Weights of a small GPT-style language model, trained from scratch on English Wikipedia.
Training: a variant of SOAP for these matrices, 512M tokens, 3904 steps.
Each number is 200 + 20 x the weight over its row's rms, rounded and kept within 0 to 999. Layers, rows and columns count from 0. The size before them is the row's rms in percent of the matrix's.

# o: layer 2 attention output (transposed), 512x512, rms 0.138, rows 480-511, columns 448-511
# v: layer 2 attention value, 512x512, rms 0.153, rows 481-511, columns 448-511
# up: layer 2 MLP up, 4096x512, rms 0.165, rows 0-20, columns 448-511
# down: layer 2 MLP down (transposed), 4096x512, rms 0.161, rows 0-20, columns 448-511
o480,076,198,186,213,208,189,216,193,186,227,228,182,205,234,190,185,213,184,213,183,178,207,202,204,200,189,213,193,191,218,183,200,183,162,199,186,229,200,224,170,204,215,229,227,190,204,195,173,159,229,215,212,219,213,208,200,189,208,196,173,228,211,201,207,174
v481,079,218,190,219,197,182,194,195,213,192,225,191,201,190,141,245,205,175,223,163,204,213,209,183,173,179,178,194,182,222,173,234,171,226,203,195,206,206,213,164,206,214,223,226,202,235,205,177,177,202,188,213,185,171,184,191,215,218,173,199,195,175,164,246,197
o481,078,177,215,186,194,196,187,205,180,173,203,167,217,245,231,199,211,232,205,211,186,150,188,184,242,211,220,191,211,197,166,192,186,200,151,186,189,219,207,216,193,174,205,192,180,212,228,187,210,215,226,197,238,218,175,190,169,173,190,234,203,200,222,175,181
v482,088,216,201,224,205,228,190,223,176,193,195,177,205,184,179,172,206,214,197,224,175,191,218,192,207,206,214,221,177,198,214,192,186,170,221,200,201,221,174,209,155,166,216,212,190,200,227,193,182,232,193,202,186,226,181,210,225,215,191,182,209,180,187,186,204
o482,077,211,186,190,207,197,223,201,206,187,194,217,189,182,217,278,234,212,241,209,177,187,189,210,188,201,178,174,201,209,162,188,207,222,195,202,204,182,200,208,211,207,230,178,220,185,219,175,199,196,222,226,216,191,169,218,179,188,205,194,209,218,209,207,237
v483,081,194,175,203,182,159,218,199,184,193,176,187,211,218,236,181,232,199,161,239,189,191,206,190,173,184,200,199,201,228,244,218,183,171,226,206,174,220,228,155,174,229,185,231,181,210,196,232,190,174,155,187,177,186,202,204,195,189,168,210,230,203,211,185,233
o483,081,208,214,215,207,201,199,203,200,200,199,217,186,232,217,209,200,183,224,180,203,220,207,193,196,194,210,180,214,197,168,179,185,202,194,191,225,194,177,199,218,175,208,219,234,178,205,205,205,216,258,189,236,184,225,212,206,218,202,172,177,203,169,214,179
v484,080,202,193,221,178,180,195,204,209,179,194,204,215,234,174,187,199,196,220,207,209,199,215,164,203,216,189,157,223,196,222,209,189,206,226,224,144,169,201,189,192,180,213,220,223,174,182,198,198,216,202,205,184,227,204,163,192,198,209,191,172,238,198,190,197
o484,083,260,196,213,201,233,185,186,198,228,226,242,173,182,192,178,203,191,194,173,228,192,183,206,176,217,188,163,212,207,205,199,229,173,165,159,237,228,216,208,214,225,185,217,202,234,215,150,222,197,209,200,214,209,214,176,215,187,201,207,196,190,182,187,217
v485,081,229,175,204,213,200,218,200,199,214,191,196,214,218,205,190,209,213,184,214,202,227,225,212,198,190,198,204,213,174,208,193,165,217,209,197,179,198,231,206,199,205,200,171,193,203,224,227,202,170,219,223,226,190,222,205,213,210,212,198,181,175,180,242,197
o485,075,185,210,237,216,204,191,215,188,222,239,204,214,243,201,192,189,186,197,177,228,195,186,207,177,180,207,181,201,221,166,163,179,194,177,178,218,235,200,193,193,198,203,216,198,184,185,186,220,253,200,144,203,184,179,250,204,177,192,198,211,206,224,221,162
v486,082,217,223,168,192,219,199,211,196,214,222,227,173,229,207,198,197,227,160,234,214,227,179,237,186,157,245,209,218,183,235,195,184,208,187,173,185,216,216,205,174,184,181,236,181,185,214,201,204,197,209,195,214,245,173,209,214,225,198,213,172,226,218,198,207
o486,080,221,173,214,189,186,189,184,165,174,180,198,211,201,191,193,216,174,221,199,207,185,214,184,201,254,182,190,205,182,201,188,249,184,213,212,198,174,198,193,215,195,206,183,214,198,238,229,213,212,188,179,207,172,207,189,185,212,195,202,244,176,167,234,181
v487,082,200,163,197,202,201,184,171,221,180,206,188,211,183,199,198,169,188,205,229,211,201,173,207,221,206,231,183,197,200,217,222,203,179,186,154,195,158,173,192,191,193,216,160,195,201,207,189,205,170,187,218,208,169,251,213,213,214,217,207,198,164,138,205,227
o487,080,195,215,188,194,205,220,232,201,201,180,184,202,234,226,188,209,197,203,188,175,193,220,222,220,215,193,205,203,204,192,201,144,206,170,203,201,213,203,215,197,219,180,232,197,239,188,191,179,235,223,226,220,200,181,187,168,199,191,216,234,257,249,222,182
v488,084,216,217,194,225,232,218,207,178,183,197,200,212,210,237,181,232,174,188,226,209,213,224,205,203,184,195,217,211,149,226,216,219,224,217,225,178,183,232,170,170,214,190,203,191,194,190,221,203,182,165,220,201,200,186,225,206,177,173,213,179,248,173,212,210
o488,076,169,181,190,173,197,192,204,228,217,224,198,211,226,154,220,175,193,216,234,189,195,176,224,216,187,207,211,186,221,198,198,209,186,218,206,186,197,194,200,206,215,178,189,236,209,202,223,192,208,220,184,211,183,225,198,189,194,205,183,212,146,213,215,153
v489,080,197,211,218,231,191,182,209,168,198,184,259,184,196,161,188,236,229,203,183,211,222,203,221,199,217,224,212,193,196,157,168,177,216,201,185,173,242,175,200,213,220,212,203,221,211,189,235,188,242,201,199,162,235,183,200,213,207,172,226,178,188,193,189,186
o489,080,174,218,169,180,205,194,163,208,202,218,174,180,230,221,229,192,176,208,211,211,207,232,170,191,210,187,190,187,207,229,223,215,181,179,229,216,162,186,237,203,210,186,199,203,189,199,203,214,186,195,192,231,199,216,211,191,196,206,174,196,227,155,197,229
v490,089,215,207,189,228,198,208,248,227,206,206,206,242,217,189,192,179,178,188,219,216,153,204,222,200,187,168,208,190,177,182,215,225,179,207,185,189,227,197,173,197,195,192,213,213,194,200,184,216,163,218,195,217,201,234,193,207,234,201,215,211,169,174,214,176
o490,074,181,163,201,191,199,218,162,154,160,209,182,176,220,202,183,235,189,194,196,192,244,205,167,177,187,221,223,209,229,237,187,186,203,206,171,201,177,203,193,193,181,173,210,188,223,207,217,157,213,199,209,245,167,179,236,177,193,163,184,186,224,224,205,198
v491,073,224,204,229,190,199,187,195,221,173,224,186,175,208,181,192,194,190,183,195,205,192,215,193,204,190,232,202,187,188,168,193,199,201,219,223,183,202,168,203,182,175,192,192,155,199,161,175,235,197,204,182,191,200,206,178,227,212,205,203,208,197,174,181,225
o491,072,169,205,175,213,191,176,206,191,218,202,216,212,213,205,196,221,176,173,221,179,213,171,242,186,211,181,217,179,173,207,198,212,212,193,199,218,178,222,167,210,211,193,212,225,192,210,208,187,211,234,263,180,177,159,209,181,160,186,226,192,186,234,199,188
v492,086,205,192,206,212,218,157,207,220,209,208,184,192,202,170,207,227,171,202,229,184,222,212,182,205,211,209,187,238,189,187,204,183,199,210,207,225,190,218,227,213,167,225,202,195,216,189,213,163,173,184,178,185,232,180,170,198,201,189,190,220,263,235,236,188
o492,078,186,193,225,170,155,234,188,183,173,218,246,199,182,240,206,164,225,180,197,184,179,198,182,194,160,189,210,182,217,209,196,204,194,182,210,205,187,220,214,193,202,189,207,210,199,225,201,238,227,218,205,189,224,202,212,190,178,236,197,159,162,166,185,214
v493,081,189,208,222,181,161,176,196,195,196,179,182,211,191,213,212,194,210,214,203,181,208,224,194,190,216,203,205,220,221,169,225,165,175,186,211,204,215,212,192,199,193,204,209,192,211,216,193,232,159,203,219,223,165,230,193,208,172,191,230,186,188,196,226,208
o493,073,203,177,184,225,206,236,237,203,200,240,226,251,190,231,178,205,197,196,177,192,176,195,192,223,214,219,190,208,198,221,164,213,243,200,161,230,212,204,225,209,214,220,197,211,182,181,215,183,225,178,189,160,195,207,205,167,176,179,218,234,197,209,181,201
v494,078,188,217,231,173,176,168,223,236,199,195,201,176,179,190,192,216,168,220,168,171,179,199,180,188,204,211,189,173,258,209,205,186,196,228,185,210,196,193,201,219,213,235,197,162,198,212,183,194,190,198,221,169,270,224,166,227,211,223,186,191,202,177,229,188
o494,084,210,194,216,192,187,211,152,177,191,202,204,204,207,200,196,177,180,193,211,205,228,193,197,219,235,191,219,245,173,214,181,206,205,197,190,223,243,208,183,211,182,191,213,228,211,193,223,226,191,228,170,192,178,221,214,188,195,199,209,180,188,217,200,215
v495,084,197,194,207,219,173,193,187,149,217,193,203,186,156,192,211,192,219,204,179,189,218,174,191,201,275,220,190,217,219,220,164,205,204,194,212,196,215,206,223,185,184,186,199,231,207,178,221,185,192,208,175,174,186,174,215,229,162,204,174,198,195,191,179,188
o495,085,214,231,231,175,168,181,218,189,197,225,196,211,208,197,193,199,196,214,210,212,183,230,184,195,168,190,199,194,191,209,235,212,163,200,189,203,186,195,205,201,235,218,201,187,199,179,192,173,204,191,198,228,205,208,198,203,188,192,186,209,199,207,190,192
v496,075,180,201,203,207,194,170,225,177,195,206,199,185,198,197,200,238,172,222,194,201,201,202,214,179,196,191,218,234,202,200,202,211,190,195,171,208,190,213,200,165,198,208,208,185,232,196,167,187,236,196,212,187,237,204,263,198,185,209,195,202,191,257,176,216
o496,076,208,208,198,191,202,237,198,239,188,200,231,193,197,179,196,178,221,221,199,212,228,192,191,236,191,241,218,207,191,199,207,195,210,165,213,213,162,193,231,214,191,198,187,187,194,212,166,201,195,199,197,189,214,189,186,203,193,198,195,210,201,174,229,179
v497,090,212,179,157,207,217,208,205,168,193,212,167,196,208,183,184,218,207,193,210,225,198,210,232,205,191,204,190,214,203,225,193,269,227,214,197,214,197,219,206,182,201,196,224,213,180,195,196,235,219,180,187,197,192,178,201,200,218,181,222,201,187,227,207,199
o497,084,234,218,217,162,215,181,198,214,208,204,207,223,207,200,220,190,186,188,186,200,207,228,180,180,209,195,179,187,212,179,210,195,154,219,201,173,227,212,170,194,170,186,213,201,205,224,230,206,194,228,172,213,218,209,218,196,205,233,186,198,215,174,181,213
v498,083,164,220,208,189,210,219,211,175,216,210,177,190,197,139,229,204,198,172,198,184,226,196,195,204,220,222,186,187,203,231,183,162,194,208,181,242,195,191,181,196,185,225,209,224,197,195,188,188,247,194,182,187,196,211,202,229,199,194,181,202,239,201,180,180
o498,083,234,187,194,176,206,220,184,217,186,215,245,205,185,226,164,182,208,232,222,200,174,183,219,189,214,202,208,202,193,193,212,224,219,200,208,232,204,205,243,207,192,208,192,179,194,203,211,209,166,209,236,178,213,172,215,168,200,190,191,167,173,228,232,199
v499,084,178,191,215,182,200,199,183,214,179,182,175,185,217,174,146,201,195,226,172,199,214,194,207,190,184,209,201,193,200,188,169,199,209,219,201,174,200,180,202,181,189,254,203,208,217,232,196,202,197,191,218,195,220,205,189,184,189,206,215,215,183,187,204,190
o499,080,189,184,177,209,194,209,179,190,220,206,189,205,196,170,226,224,210,176,204,177,184,206,187,204,242,167,175,193,198,214,246,163,199,181,187,213,210,234,198,209,176,188,211,195,201,193,215,210,207,217,200,245,215,195,197,206,181,195,170,191,216,207,217,188
v500,082,204,191,192,241,199,193,219,188,198,204,222,204,207,205,232,171,184,207,175,190,214,172,210,172,184,205,184,221,197,204,202,211,234,188,221,197,175,208,200,211,221,199,176,211,241,207,192,177,230,202,239,203,186,203,207,171,201,185,196,213,219,203,189,201
o500,080,220,232,223,182,192,221,204,226,190,201,203,205,237,191,190,238,217,203,227,210,218,238,189,231,189,223,216,209,208,184,195,202,160,217,177,204,189,205,226,189,214,190,203,176,164,210,202,212,199,215,192,194,270,215,184,218,189,205,208,188,201,218,220,211
v501,085,221,200,185,197,187,223,189,165,201,197,174,182,182,187,214,235,211,254,163,186,194,194,222,233,233,180,176,203,215,198,239,177,206,217,189,174,223,197,202,209,192,208,182,192,192,208,205,203,184,170,212,208,198,215,222,181,225,222,206,222,202,207,155,198
o501,083,189,207,219,224,173,212,191,244,168,161,205,193,201,217,201,175,188,186,167,225,201,228,227,199,195,205,205,212,139,179,161,198,167,169,179,222,184,187,219,208,218,189,193,183,202,179,187,207,231,217,195,230,183,207,182,225,195,183,183,176,198,186,205,210
v502,076,201,254,213,200,223,200,196,197,175,201,168,199,207,214,201,213,187,218,158,208,209,197,193,216,204,202,228,220,187,203,187,183,221,203,155,203,196,217,227,193,202,230,173,196,209,223,186,174,224,187,210,194,179,215,218,222,175,225,221,242,173,214,183,206
o502,077,174,201,184,192,177,179,198,207,200,220,237,172,201,220,169,185,220,183,199,194,207,187,233,188,216,196,177,176,206,164,187,192,182,194,237,202,201,154,201,215,179,180,238,205,225,188,197,197,157,186,193,201,259,179,166,160,197,175,180,182,233,174,224,193
v503,082,217,215,220,208,203,185,165,198,205,185,196,199,181,200,210,194,206,202,215,204,191,179,162,213,211,193,196,206,197,193,209,163,192,202,196,217,189,190,195,141,208,220,216,194,212,178,205,221,177,198,196,230,225,189,171,200,181,171,187,223,191,201,243,208
o503,077,208,182,197,178,190,186,225,216,196,218,214,212,206,180,203,232,186,197,171,182,169,185,177,212,210,200,187,202,194,204,212,227,203,188,197,168,211,243,204,239,174,231,215,214,203,257,203,182,196,224,218,171,184,225,177,229,193,216,230,215,221,197,195,194
v504,077,193,197,176,186,192,212,188,213,183,227,165,245,234,176,213,179,172,200,204,152,190,190,208,187,231,168,230,205,181,223,168,184,187,192,182,220,174,183,226,212,192,197,180,174,180,217,199,175,198,206,185,176,210,193,210,210,202,170,167,237,209,192,176,190
o504,082,194,195,205,234,203,212,139,191,186,182,207,155,194,181,171,184,235,224,168,225,214,191,182,201,181,205,198,183,199,158,200,183,205,206,186,193,222,184,189,174,196,213,236,169,251,197,195,191,210,178,215,232,211,194,225,208,224,175,204,205,204,218,213,175
v505,085,215,227,204,192,201,217,162,237,179,231,185,210,178,212,214,182,172,218,188,188,208,201,234,200,210,157,205,212,236,234,185,210,194,189,213,195,199,185,165,216,187,190,196,210,219,167,239,198,184,197,213,203,180,205,216,189,205,197,168,195,231,186,198,232
o505,084,202,187,187,169,209,159,215,198,204,166,212,205,200,213,185,199,217,160,193,191,224,170,193,194,194,213,188,171,195,204,195,186,196,219,173,194,167,200,194,173,232,191,211,201,231,205,217,163,216,189,187,220,213,181,170,230,188,230,200,210,205,200,215,168
v506,074,192,219,191,196,202,172,207,228,220,247,190,201,199,206,211,179,169,195,174,191,233,212,204,230,192,186,205,195,210,208,166,195,200,191,211,197,191,159,181,228,203,213,169,192,181,209,210,219,168,182,172,217,213,189,168,219,178,197,165,233,180,184,197,193
o506,077,209,202,203,213,202,228,196,189,195,159,187,196,217,212,203,230,215,193,220,186,203,195,207,211,201,205,223,174,197,189,205,180,209,214,214,207,188,205,194,184,214,177,238,199,222,207,210,158,217,214,207,203,201,209,227,199,213,183,230,204,192,232,234,196
v507,074,223,174,192,213,206,215,178,211,206,206,190,207,177,192,215,181,172,177,179,205,172,213,203,205,231,220,179,201,194,199,191,217,204,180,161,208,167,171,195,202,176,189,204,158,164,192,157,217,206,200,218,192,192,199,216,203,212,225,179,204,181,209,223,176
o507,072,192,213,181,201,231,197,199,215,171,183,213,200,217,210,172,211,214,210,200,186,228,159,222,211,195,188,215,168,190,187,200,185,213,243,205,198,226,195,196,194,212,210,175,233,233,204,214,193,200,209,216,185,191,196,179,201,196,188,211,224,213,194,191,213
v508,079,179,195,235,264,200,193,221,159,178,195,184,201,212,210,210,221,225,214,189,203,166,225,177,167,206,223,217,180,226,197,218,178,205,216,183,197,204,227,216,174,194,209,182,248,210,196,181,186,219,195,213,167,197,225,179,197,179,187,178,213,194,201,208,206
o508,080,187,196,159,192,208,185,175,219,253,211,213,187,192,228,160,168,185,200,199,206,212,199,215,205,209,178,195,224,188,226,219,202,193,209,215,216,222,148,189,227,184,192,215,141,192,185,225,218,196,212,196,212,220,197,211,226,195,170,202,165,212,201,171,220
v509,081,206,164,153,208,238,212,194,187,218,175,176,217,198,240,175,194,210,202,175,171,166,208,205,221,198,208,194,205,221,206,190,229,169,198,184,215,216,192,198,192,209,158,228,206,204,198,171,206,192,250,201,190,222,224,227,241,219,222,190,205,144,181,244,211
o509,078,202,201,230,192,188,189,223,175,207,188,193,200,202,158,210,210,183,197,253,240,224,199,182,224,164,222,212,202,228,221,201,197,233,247,254,206,173,218,199,223,175,233,173,215,165,175,229,178,238,183,208,225,188,188,223,168,184,176,207,189,242,201,194,205
v510,079,219,201,163,143,205,234,205,172,158,206,225,210,211,213,216,199,210,221,166,218,223,213,204,182,188,207,204,202,188,222,218,195,209,178,202,241,230,187,214,194,259,193,178,219,187,197,227,195,138,178,212,208,171,189,190,198,223,171,171,202,179,205,173,171
o510,072,196,196,202,235,195,186,190,216,210,171,172,193,205,182,184,190,219,159,199,164,172,201,190,248,194,161,180,190,205,161,207,192,184,219,185,183,203,220,171,165,192,192,227,193,194,203,200,190,217,198,158,208,216,202,194,230,191,249,212,203,223,179,264,211
v511,080,207,188,195,197,175,217,206,178,179,190,180,199,204,206,175,208,212,187,203,210,159,162,162,201,201,205,204,193,212,218,199,222,213,188,195,182,203,195,225,182,208,194,217,189,215,238,199,186,182,234,160,202,201,206,158,227,225,157,204,164,176,222,170,200
o511,081,215,216,215,203,206,184,185,207,221,208,212,220,206,193,197,206,186,198,151,192,188,194,187,203,225,167,162,219,205,182,204,163,173,169,149,207,214,217,190,194,163,202,218,203,198,184,175,210,209,203,190,256,193,198,235,204,188,233,182,202,219,189,226,218
up0,100,154,229,203,184,170,241,191,198,205,197,163,170,250,183,199,177,164,179,178,165,214,226,203,207,181,167,184,188,228,174,184,204,210,197,189,189,220,236,194,221,179,217,198,219,189,181,214,180,220,215,221,167,235,221,186,164,199,214,176,206,200,166,227,206
down0,104,176,173,171,197,125,183,131,193,200,196,186,192,184,183,170,192,184,176,187,220,199,201,174,221,243,215,223,223,204,176,199,188,188,199,185,195,219,187,203,203,193,208,210,199,158,162,186,179,192,183,191,205,193,196,215,188,235,170,211,243,206,170,187,182
up1,105,200,185,199,199,197,205,228,194,216,188,180,186,197,185,208,170,203,199,211,233,154,185,149,211,181,142,237,191,224,234,190,189,159,197,154,217,192,199,237,188,203,183,171,174,222,206,219,207,199,200,199,204,222,198,219,203,207,213,252,224,193,197,209,168
down1,096,191,209,150,208,222,178,198,193,195,188,186,185,198,198,245,223,200,183,164,210,199,210,182,165,208,185,210,213,210,221,198,184,167,162,188,233,219,230,202,181,215,181,184,209,214,187,185,191,213,199,229,249,201,159,215,179,209,218,217,200,198,216,188,202
up2,076,202,204,216,209,231,194,211,197,201,180,207,177,184,206,228,179,180,204,220,166,214,197,209,189,223,177,194,227,205,191,166,204,167,190,200,179,175,207,179,207,235,225,207,176,218,208,215,236,215,215,189,199,213,191,220,222,236,196,195,205,219,183,199,188
down2,088,180,213,227,175,224,233,185,200,220,211,219,175,222,172,215,164,183,196,211,176,174,188,208,212,197,187,166,208,178,209,152,251,204,201,196,198,181,226,195,178,239,189,187,196,193,205,217,207,180,195,220,215,204,194,171,203,181,161,152,214,163,206,212,239
up3,071,193,202,205,202,204,198,208,206,187,146,207,250,201,173,192,183,193,210,175,209,171,169,210,188,238,148,179,169,200,199,189,193,193,205,249,212,200,201,187,207,206,228,183,208,179,205,204,199,219,192,172,187,185,216,174,162,181,194,180,183,202,206,180,193
down3,088,233,184,218,216,197,173,213,178,201,195,210,192,187,173,222,186,203,186,187,186,212,191,200,201,223,207,184,198,176,183,206,200,228,188,213,196,213,167,200,204,177,195,203,190,218,189,161,194,217,205,218,195,218,171,194,232,192,208,232,214,190,168,190,169
up4,079,205,230,193,223,215,185,200,182,215,215,193,223,199,206,190,201,209,207,213,199,215,213,172,220,263,227,182,197,239,244,155,194,198,202,208,203,208,182,201,195,149,208,211,211,220,183,170,168,187,197,214,199,196,211,216,233,196,188,220,190,175,193,201,226
down4,091,170,187,203,215,195,205,148,169,228,184,189,224,206,187,208,190,176,181,186,220,195,159,213,209,233,202,149,199,192,190,186,210,177,215,173,180,182,189,243,199,176,195,169,156,230,189,220,205,207,265,201,195,166,183,216,191,187,180,209,209,209,252,188,205
up5,104,200,219,229,157,170,166,230,221,212,159,181,194,211,221,176,190,191,223,236,161,205,204,206,158,186,206,184,198,242,199,180,241,191,234,186,209,211,207,221,215,219,214,173,178,202,224,168,201,219,217,181,194,193,210,200,195,162,186,196,204,170,191,225,155
down5,111,223,208,169,209,165,166,199,221,207,215,191,211,203,215,203,198,170,211,185,192,185,208,205,176,162,185,228,240,196,203,214,192,148,181,220,187,210,202,220,220,200,206,200,205,210,180,205,216,176,193,183,201,171,197,230,187,162,199,244,228,192,209,174,198
up6,115,213,210,187,197,189,194,206,201,228,199,176,204,219,203,179,173,167,178,210,182,218,200,181,206,159,176,198,195,142,174,219,168,209,208,188,212,165,195,142,209,164,211,202,215,162,181,198,213,184,171,227,206,199,203,215,233,192,208,186,171,212,220,240,211
down6,112,217,238,206,215,200,199,194,202,188,246,210,210,177,188,160,196,188,214,218,171,202,182,212,235,182,234,151,242,151,205,205,204,207,167,199,172,201,181,169,190,183,178,218,184,207,191,207,175,228,155,211,195,194,188,197,204,203,191,216,205,228,222,184,219
up7,081,207,228,207,185,171,214,205,218,199,214,198,218,208,196,184,218,199,200,219,176,232,206,178,204,189,241,178,187,217,210,223,196,215,224,176,223,220,178,196,235,178,176,216,192,199,204,195,148,204,210,249,207,215,188,219,206,202,194,197,212,223,208,232,223
down7,082,159,235,233,214,212,186,170,209,168,204,234,187,243,220,200,221,207,192,215,183,255,221,222,203,223,191,161,214,240,211,179,199,190,181,212,203,185,215,203,189,193,197,234,199,189,206,159,205,227,187,215,201,181,186,161,193,211,222,182,191,179,175,177,232
up8,097,173,153,228,214,172,195,221,232,190,218,229,221,226,198,189,187,186,215,199,176,173,210,181,205,183,178,199,214,215,195,179,207,205,180,187,221,241,208,228,181,153,202,195,162,217,193,208,184,216,200,175,195,204,209,190,195,184,190,165,171,188,206,195,196
down8,108,178,178,220,205,202,176,181,230,219,235,168,187,183,211,195,202,198,203,204,229,187,213,227,207,214,188,230,237,195,215,200,184,175,206,194,172,206,187,202,181,210,210,217,191,172,183,205,205,214,165,179,197,198,170,225,196,194,195,178,158,199,177,220,184
up9,087,172,164,234,201,237,179,149,192,192,204,202,195,170,192,228,206,217,216,220,172,218,216,224,193,216,162,208,208,175,229,211,171,178,198,218,206,210,200,202,197,198,200,202,226,196,186,173,192,195,219,206,213,194,184,218,197,215,194,195,194,221,165,200,187
down9,098,216,215,200,209,210,165,167,203,229,181,201,208,206,198,196,185,224,227,194,178,220,209,227,202,232,196,198,198,177,213,193,184,208,219,180,242,226,208,197,204,226,166,215,197,206,210,238,199,183,222,188,207,215,190,200,188,198,197,202,224,206,162,172,211
up10,105,191,227,209,218,207,232,205,204,221,208,216,214,166,168,194,202,243,222,217,184,220,183,202,196,203,229,196,154,216,180,233,189,160,244,164,206,182,213,181,223,207,183,182,202,171,221,230,200,187,206,183,196,203,201,231,198,198,186,193,157,186,229,189,217
down10,114,228,266,207,222,185,213,179,196,166,204,203,186,197,223,193,196,228,207,207,202,223,172,176,190,191,209,180,206,163,221,224,179,178,259,170,199,194,237,171,185,212,209,192,181,185,207,171,196,184,177,198,219,199,210,197,230,185,207,239,197,187,207,221,145
up11,109,195,188,216,194,190,247,193,168,190,212,177,186,192,223,216,229,239,211,170,218,148,242,178,186,192,173,147,210,204,187,175,231,186,185,225,212,185,181,177,191,211,222,192,200,193,196,216,207,238,207,192,200,241,226,245,200,199,192,222,195,261,169,182,199
down11,109,223,211,239,210,210,225,149,174,205,207,176,204,206,209,249,216,183,185,202,211,188,191,211,187,188,208,210,190,213,204,173,198,204,209,230,208,211,181,201,181,213,189,203,197,216,208,179,208,227,194,191,192,189,227,217,216,168,217,190,189,178,222,152,207
up12,097,196,199,207,210,182,210,220,197,191,227,206,132,209,189,201,188,208,217,193,171,210,220,162,171,208,233,191,184,172,187,195,187,203,184,195,171,208,193,195,185,230,207,205,223,175,227,213,199,221,197,206,185,184,199,200,165,216,186,190,169,201,219,207,200
down12,116,210,197,207,228,212,203,190,226,201,184,208,188,173,197,200,220,179,224,189,199,201,184,168,201,223,219,208,179,200,184,213,163,178,183,207,171,206,196,218,163,222,237,185,213,211,200,214,209,179,185,223,194,199,230,223,189,173,181,192,170,216,195,204,192
up13,092,172,175,187,210,163,179,164,206,181,200,177,227,186,205,203,200,245,220,183,191,218,189,196,199,191,220,181,193,166,209,175,195,224,193,210,202,183,192,217,192,160,203,216,154,214,192,190,177,193,223,172,198,221,156,188,216,207,229,198,180,185,190,194,195
down13,094,201,184,209,192,194,167,194,219,140,205,239,176,220,198,212,213,228,218,245,198,208,179,175,182,221,209,219,203,174,205,189,218,231,197,227,193,182,208,199,192,187,197,200,199,166,220,186,204,221,191,235,194,194,192,193,197,187,247,199,185,191,196,214,203
up14,080,205,219,224,204,211,213,204,182,207,204,211,232,247,198,184,197,171,220,184,224,212,208,206,200,209,227,190,200,220,215,255,177,196,220,221,183,198,187,199,175,232,196,177,207,204,161,164,193,220,215,194,194,214,194,211,214,205,206,202,184,216,232,196,191
down14,096,208,222,206,180,197,176,204,213,175,212,245,222,181,233,196,189,212,172,213,259,208,232,206,170,172,201,180,209,208,156,197,207,179,198,198,210,180,197,195,206,180,225,211,179,191,171,161,180,190,191,215,203,201,186,196,198,182,205,160,211,190,225,210,198
up15,090,156,196,220,209,191,222,175,193,177,185,181,191,134,193,186,193,215,182,196,195,191,179,241,210,181,203,162,210,196,263,200,197,198,190,214,236,211,199,208,206,175,225,193,212,189,229,185,236,206,200,221,176,212,200,222,167,208,195,205,191,211,218,200,229
down15,092,223,245,198,201,223,210,199,230,173,194,240,228,243,193,207,188,214,215,195,204,201,227,182,196,209,210,200,203,190,195,198,192,188,225,193,188,204,195,192,191,197,200,181,234,188,194,188,227,205,221,207,212,187,209,242,206,192,190,192,193,188,206,210,204
up16,104,208,189,222,204,242,243,219,195,203,200,158,197,173,215,163,205,249,236,198,222,170,215,215,219,218,222,201,183,193,192,206,221,194,194,181,205,177,185,198,218,202,196,222,251,199,186,177,168,174,185,159,208,198,216,191,202,232,151,201,175,173,174,181,234
down16,102,152,197,233,234,237,193,210,220,230,217,214,199,201,183,205,204,189,204,184,182,218,215,218,173,232,204,203,178,165,225,193,204,222,226,179,189,184,230,181,196,218,193,176,181,200,196,222,211,230,179,232,206,194,200,171,212,233,154,200,178,214,200,190,212
up17,083,204,216,206,227,209,225,179,184,221,165,223,203,192,193,187,214,201,238,206,179,200,208,224,211,232,196,205,182,230,171,195,191,214,209,178,195,188,195,195,192,171,190,222,171,219,185,236,202,214,208,182,202,210,223,225,183,202,234,181,174,210,236,189,206
down17,082,203,189,204,213,206,206,186,211,228,181,188,205,199,247,178,215,198,219,201,209,187,204,194,216,216,240,208,200,205,181,227,198,204,210,172,171,196,184,177,199,220,160,220,183,204,189,200,145,221,224,220,186,191,189,207,203,203,198,190,204,208,247,196,186
up18,101,180,173,225,229,177,204,226,187,184,181,171,193,180,168,194,153,179,176,205,218,199,193,207,178,199,182,178,206,188,184,194,217,152,186,212,214,197,196,195,207,217,199,219,187,182,175,204,168,172,208,165,206,259,229,209,207,198,183,171,229,196,181,174,215
down18,105,208,212,188,183,204,187,172,150,186,198,209,232,183,205,203,202,197,208,235,242,193,200,193,182,194,197,193,185,188,204,248,205,229,197,230,208,257,179,159,200,197,229,170,212,216,214,192,180,215,233,181,202,203,216,201,220,200,218,200,200,216,194,225,204
up19,078,230,210,184,236,178,214,222,149,161,202,209,190,260,235,177,174,218,181,172,221,181,203,216,186,170,196,209,167,180,238,194,219,190,207,167,196,196,219,231,209,195,209,209,203,210,194,220,166,214,180,204,217,215,179,178,230,224,203,206,193,173,166,205,159
down19,089,235,198,214,225,204,192,193,175,192,188,213,232,198,225,200,177,235,217,188,187,228,221,214,172,193,192,219,197,196,185,188,213,200,198,186,223,194,162,189,200,232,193,179,226,196,220,240,173,209,173,184,206,194,147,201,203,207,222,185,212,186,158,176,225
up20,085,201,203,210,206,175,202,215,207,239,198,194,174,188,242,214,217,202,202,221,224,202,231,204,219,190,171,228,196,218,190,187,192,205,190,197,171,197,187,204,205,188,199,177,189,216,209,192,133,221,192,186,212,185,195,266,166,168,204,196,186,231,196,190,223
down20,098,158,214,212,178,199,179,203,224,174,202,198,232,173,202,212,203,219,178,168,196,209,220,190,196,222,206,213,223,209,208,205,190,194,218,189,219,218,130,194,190,187,239,176,203,213,194,215,189,234,205,211,184,165,169,217,177,202,208,173,202,173,196,131,189